{
  "n_head": 4,
  "d_mlp": 1024,
  "vocab_size": 512,
  "activation": "squared_relu",
  "tie_embeddings": "early",
  "parallel_block": true,
  "weight_decay": 0.2,
  "train_tokens": 228600000
}
Each number is 500 + 25 x the weight over its row's rms, rounded and kept within 0 to 999. Layers, rows and columns count from 0. Numbers have three digits each. The size before them is the row's rms in percent of the matrix's.

# down: layer 8 MLP down (transposed), 1024x256, rms 0.0468, rows 840-886, columns 0-63
# up: layer 8 MLP up, 1024x256, rms 0.0498, rows 841-886, columns 0-63
down840 109:492508529501509489488507509468434510532499500497502468464526497500491523509496559484485491525494543497501490521508505508464489500499510490508465482481443480479463495554502527496519527491536509
up841 105:505503508511499506534444501527530537474478507484471496486497477536509487481485498484494488546506499523484478514455550497523524507511488494532482484471471435526541500507519483532511509531498473
down841 104:523504488453527550511487484506522548499522481473505470504463461514487462508509513525488520472488487528456522519531486449445491566521520489509496501493459516499527543496462533490547517508484499
up842 102:487486567502486449503499540569569524495512498478526551464473501498448477490524482515491526488479482510474521478534527484530480500461455476486517515507496485516485464546538486490498489514501518
down842 100:512451520523514520464483506461539520557500511500518454494510529510463447504483460483494514508509458476469523537485476469529521507467493550486503559484487482463526511491509500534489511491492488
up843 105:421526555489488464478489511514530481532490520463526496510526480498453487530477495505487479536538524482491441464502458480545458520499488513488540463489523490517540515544511496498512545529497485
down843 105:451548531504494417526480506494514491522486491479490501490494500488482501468453535510478520437492506520528543533489516508460526477489524503482491477521472468508520511518515484488540501493500514
up844 106:544509532526510502478482496497517484503507491534501526476515509494469516452459476493465522525493480483493527506502491507523499468552504511562517501515529470509515484516489440536498497493469490
down844 106:484494456535500485448539485517516530523512493529505466430504494482497480486504518477464472480511480487513488520483506515494510466506500487491532518515502485511522493477495456529552503487495462
up845 097:533455506483511484493502536509528522498500524523530498517479491519480462470501499537536496480487521516499489485529473492549443496526472502552480527497524467491489468485480510498509488493504515
down845 099:537487506521506519533492489492535497555509463530481505470485469509447539514517459513542532479510479522481513482541514506486508514497525516506535515543540552474500479469472505453478522470529463
up846 100:515493499489482493505531495489516503475530519508488528448570509531509493520514449477494553506466506508548510492517514480476506490506502469541544552529502506493526470525488482475507484488461540
down846 101:498513538510471529473484487522514475494481484506519514472490520524487518478492509470517450460484528486529514472513511510492531496505510540541550507513507471529496512524504473514536479501496552
up847 093:447468527495513499568478498492515534495509451475454488484480498568475475469513465487465527534527495524476507549542538501485457471475509487494526515496517490473510493473505503495491552506475440
down847 095:509504508478469488480514463405490525523517465513465495478507478525496517495527537490481522499511526542454499508559492458521502484480509506481510480488486469518525509497466506515506480514517549
up848 102:513476555493493509475496476519527501496556498515515473519522490532502499492499521498426500477499499500479499544497476510522493467514527502509492532514516459526513499519493512530495534520499497
down848 099:469487478476540527492452480533549488490462507513531480540484479487512471491510509520498518551505493502557526536508525501503476476500484490445481520513543496503485465538520503519528483515467530
up849 097:469535489489481507502494498510528516492490479513476467501530536499493544459525506497517555479486497516514474453484486533534473488507506478518479493507507462506499521535543483453511493584462484
down849 097:495544498451494518481478504511508430523512490508466531492524510481530505530458494508457481503541481486495508483490513464512504517478509534488470532503504513466476489485489492528452523538490506
up850 106:494514497519498504509493541506536486461520531492528470538501531535487491501497494525507509488454506498488494492486520464476507497474504462481513524489505460500464534543480462476516469490489497
down850 104:521552522500476495491482489468484491470489493497503504484496522504471492484534565500541510485509492479536515483489576501488476492506474519497487479517513474514480478536511500530530519519517509
up851 092:484502506500459476546503543500509471483516486492524571514499514553488461503520508488469512559467501491516475498491538522527476502498564475510504527498526506487532537493551517504476505524504484
down851 092:498574499507446518509504478447528469508478487516489532491518434510513449524556526485439505537484520514508485505545500510510525514497494517492514520454503501469506471467507457481478489470516533
up852 087:500505523499529552484523523485521467521549521543521499474493481451468518528495512517500544483510507477523496515534537498526505454474498457485517469473526471462450491495494524495478518538446492
down852 091:531533453479512488497493508434430504506519512503535466488507505506470485477511501505493523499495514496492508467467495454499549506485503487473493514488451533497464508497502484531466475478473454
up853 096:542517481499480547481525487494513486507552470551533451474475464475488543511513492495494451515521509494525520494500474473535502487530487484523514519491498523533510455492493523513502470541434516
down853 098:504511482528475453453489467469478476517519468505507519446459465501484482515513530497524505506548514513530543544525492509525473511504486516559472483465522486441486497490504507518498454481548524
up854 104:482506558471559487503479497551499467493524525516486518535528496484506540504486459517511564506473490460499519522483495518506480486469523493495508499501499512501484463485467499512531457521504474
down854 105:497463467495456478507496460559516493467512498526494451517496533502491487505477501492551493526500549469498487504472483530480500459491507530524434494461555520485490509508504510497537529486485516
up855 102:494484496532496514486496543541550529536515535543522518487476506487467498487443533512459482492479502492501520522512474508505496512528500494536518528483465502462506503528487500449479492505523511
down855 103:532490525488489528519499486512535455520524483502454501457534469489451531518478502447472505534474502492520511440493498506417513494532513540497533506469493473502497483541454529521462481527538527
up856 101:498486542525505507515503500499501499482481468511464484464471463512490526483476489540534481503471492465473457494478478502498499497506480505519522498500524491504504441525516441508458491474477510
down856 102:508554517490510527477513516513454536478510488505467479499489455485470531530498490482517490480431514473494445486533488514507496491525452496504522489498514508496532504505460468463529444467498522
up857 090:519494548485542543522442519510506552493480473502504541512489519503494474497480447505473520500500475535456475486487533532485512441506479521507484513495473491497491504552520506435541470472438485
down857 091:503534492502534514473464490491492520491462496494551467462487445454449457539514509495502511522536459510467461506488467507513508430464479534509470517513468500538480461499541503497480477488543503
up858 100:516506499525529537518458540508551526523514440496506512517541491496554526503521478502552505514465522523516508526522488524513530551489550502499503544490482486472464488502512496497508528498479525
down858 102:489524488555508524503474462484476513475507499498488496531508495488536488524507506534477498492486568536488539528499458494492517522452511516495500496477478462508424443498499493475472505506532496
up859 100:461520559478478523484466491546511543484492505516502539538486537493534468501514517484463530524499518484494502470533555470497519486512505486480509532478465505521497522565527494500528516487530503
down859 100:483538500463495490559493436490470475483490495485478488491527508515528530519522505502514518494500528504528485473459502456500521430505513483484506541504471501480542494485503514511426509518532458
up860 100:474496529520480506526502526502510459502491479532476509518522528512446460528485452521525532538484539556513488514487519519501501459561518497469494480480473532486516496472447462465471508528502504
down860 098:478516474555476484483512528435488553498485459474454475515491495499528540500493489452501480532496499480515470518501520504432520461491526471520481498498500505440523498517543464509462491515455487
up861 107:492512523484481468511451523488485524482500506495455525475511466488469451479497477548519511549517524502467519532478466468515506470506480483497530501493488515490481481496516477485536455539450495
down861 108:528483469470476498513475512486469524488480532458509489461481505505498458451486476547527490510549454476515520494498485503547511533535472476508529456457535522488465470493498500503458544488491499
up862 092:479531484521531536504487534511510478509524508501539557480464487464456537448524508558477505538477501510516504531537522471549515477514504478543502478505529575475518489446526498502481502536443451
down862 091:496466481482498477518484524469510476504500506451515507491490525471461507475481519516502469454494453521498534538490495486520497465483483468475517557515520480564486527492460513499462487528521488
up863 090:537486478488475468489486494498517532496468490494476501526431524555463529513495491499455504529485506496467452517530536459510489487497482527536483467468492488511507494557541482480481532515506520
down863 091:511472556531488492497501533478513461531525509461504536471547496496524510528517513496472450486495513488527524471487550456506476499525479468483498519504502511542511499530513498538474526492533500
up864 098:489494533482491523473518549514488492464545547554516553488481482481505541502490469531506484523500520491485512511542505458502531510458505487494474495509509443496489474456499494512524556548510525
down864 096:515489504491486506498511478477474503503528552534520522462499485449485492489506475504451497502525485516495469559459503467500463477479493502464487548497502499538514433541501480515505474486541486
up865 096:519484493485492481505430488487483483455545484484472483445506496497448526493505478506489487522545529522498498464519522505481472500544523484511527480486525527524499518517483452528499456522465454
down865 095:509478506453497505511516453452462452477503526484496510513476484521506466500484518472476500500522558511533505478493492478491519501525477492495504518537531468496485556489494545462494518483493553
up866 100:516498506478548502509457528488519516498512545497486512533509550525500538442527496517452504538496478545493476498537523465470477521522503492520528499496503535496540444482506508498529555553455467
down866 096:469490523551508480469497443475481512445492479548462503535513461542487462506560517529441512500500477512526497487518459518502516517526524449478477492520509456498523552490499521467493489519523509
up867 104:493471508463470504499515489514559536473479486474496481485455512530435492482466465506493440507477534511504472499548490482498490497527468498519514523517489513532486450519500481478508492506500490
down867 103:475474518537530495523505469471565504516514451491467489507546524529493503489505489510499521494474535476522505532522542517476444474470463495482500497520515540486572462471511478481504540526526501
up868 102:500443526503496520490470537508519508458522498539484474453537485508487502506523491488435481494454503468527470491521546472481494496490500464492522509458486473516471515510479510483493508486497475
down868 103:496459510498509496453488513489497464517522496498509487518549521471500504560487487486470487456528463494492466475518512474485465533464521502499488490479502448509489514496545475494469460472519489
up869 108:468453501539519472531475523522500455449465491504462490479493474508480497508455485455529524510490514516510512505449518470502505505501536459495537530444517480501477477534508485445488496552483506
down869 111:480509485540486501527497488534559503486489503501514505503451525544525496496521500485485525468521476493498506480480465495491511474524515454475531499504499510490487530473525499502503489535523481
up870 099:493491485482467490473516448506525506430502511554465482484501517496499504497506496529509500527504518465491501531525521502525520494523529474470481520511496491469542494520539490501475509490537495
down870 101:494481503502473515480486501456493520496531516473528499515469488505527486498532480512476541522466494483517524463527451474472538450506502487497439458506491470479490499489499526498522467472496476
up871 102:460500480500474507505497518510527525436471505497531521484460505506487524503510512501454500495470500528514505484542483486479502540509514487537505508512466543501498514493551484450515545502472477
down871 098:480513470510483478522497486442496534454491471472500498522513459492505496490507512532520502515481498457484515505485510504466505535489499477532464512518518566510467513524455519536498492464484506
up872 102:494480499509504513478511478531506501480506528517487512492507494500456464462464557468485476554483507442541518463487483519473468510503501476540480501495473518518485459555500538539506491526493544
down872 103:524544492510503461508471513450492491463498431502519493494476476505451535546515518512486521467515504466480539460485493472476503550473507503484480480499530478505528476469504445516511479523504496
up873 106:473484539563522474503486493513500501532492492473492521469489532505512496525489459487497493521465460475498469521543510475515523480524474512548496483494480495505471491499466447518529478516459439
down873 108:494524480514481467489505514537475517465503506506466506483475484485553524516511500575542510541500468482489529504468495514499512533500498487513494536539464448503507504450488456498532461490513527
up874 102:486519504466522480484469563563531498494474529503518525491531482519448473524516495462478487496502509497481515513485500472466450511513486481511470483527479450523517473489475495511538528517516510
down874 100:511514529499464530452521475485459456489443551522479523490450504484528510479485526531519487478521501503502497490558481538504536498540514564504504518558506500464482458495531491509529480493498514
up875 095:543517500508535532532500497527492507507538519553458514476510521478508528497493486495479463501503480533473460550511505525523501519493437500515467461472505498541548505546488530526529530515492491
down875 096:502507483507516520541533516519510487509481495476516467505470484468489462530508495470540468499489506500487491528492488507501506491522468506507504487500466460498500527484503516485538516487501482
up876 104:501497510497508513493479528501534536460528452529503516493514500451527486512514511482487505540464531518488551510486486491481504478494529493483504500484474518508554496501476494480502519537471509
down876 103:517473466507485464502512547467506496499452480491502511501521466477491511516511506501525496529508487469525511502492499501491465534464486543539495475499520481520459521517525521496507512511516541
up877 099:502508542489546489475521506507515505459529522517503475521486524501508463487504516494495500508508552526490501513512485499553502472461483447517544503477487533496484471536528528513483496445475525
down877 097:502473445508504490479510450534471470469498520539502522493541502501513471484515565535475496518462488441538516527509526505465502504505487513531520521533532503487484496506498539519479456513520521
up878 096:490526501547519487490489462494490528505498478533471543484509498530482525526507442549529533510463503481479495523532482492502506500504470485529535488517460513444512522546518447505452486465493521
down878 096:506508504467502460513504519496474487504509465484463542487506467525471484499448512509518501514493518529445404511546479529469503518470500486495504491539538526533490498470452543491510496490509528
up879 098:496510531488525523491523514535508568439495499495508510518472492474516508521464503509475527527481494500527520559499491517509489475506506475512506544511506486484465517481564522481507495493474467
down879 098:480471491537459527481514482491471506517521471462496527519502495453519520515509493543556466539532462523543550498477492510539538463476466535499472500464516575496444479523507523538526521511496508
up880 097:520488487479556519463512513510516468532495512507491490553475453538493576478491510544479507490462512503531470474559501490519502511512487488535555508507507497506499439506545513493520508498491486
down880 097:493513504462501495476502466555514459504497492465470479470515481513507444496500498507481503495517504515561465557533466509483506515506485476500477509524487549508524525461511503514532525455495539
up881 104:514506470505517517499496497488530458483512529476516471488529491521502488498506486501489516559482545495516500539515544517542507519497488475480508485528453493475500499520549532464475536531466460
down881 102:496504470469469506535465469471453496461481486491517529471544481559522477510481507499494518469518477469512553488474525513506498444483437506504518521478470494502521499475525525498521479456500509
up882 101:537464514478531507552489531498528542503462496497518499503438545486480497487498475530509500501459489503511534460514503482489506459539542488545500532524466508462477559476496549468452526514507511
down882 103:504483498470533528521494501469514447548495470556493506475462508473499525482512506529508527542489490478502490498495512503518561464499482549498510474512505504495460544519471471475504494456505460
up883 095:506513513464513504498522506503518496469503504497453516469526490460477478495476498481555506479487496481485471504500523522509472516485530496522516485503525511515477461489527505501527474539490519
down883 095:492501485452434495553514495465489467502536478502495519487492528496524495490500433525474510480427512519497487510498503484519503502466496532467540461516472505487502529506540498484479493535522511
up884 111:465497514496508500535493516505536523426486526471525506484493475507453502547501458531512491480478501473483520559480522520474515527504527484484490489471477492444494473522515450503506500509523460
down884 111:461529482474506527519543486494524481459501470491518471465509463532509523521492455532467488505481559486478490485520520493554526498529506481542505501511499494457498502549491523538536552501528484
up885 089:483520490474514482482501531489509526523469515519517484526502512491432465505494529507502500511505501532485524496484479491474528513502513484529494503468468499494450514492444500484538551511483480
down885 089:508512477492514528478513525448515480508518474516478531479499491485500493497520499500451486455491487500497506495517495483493505492514519467442508483517482504514537485520586509516547518512514513
up886 107:527511498496510456518493502516506532533520503511509537496526456483529513507475515501484532507465512475511487486483497498509516492504511506536485525501506521504494498503484516502462530527483498
down886 107:507493503522502459511487459498475458466510519530535523462502480501502520538466541468469497455528510468517494510480528533507490470521445520497514506545541498518487497498523481535524485485493470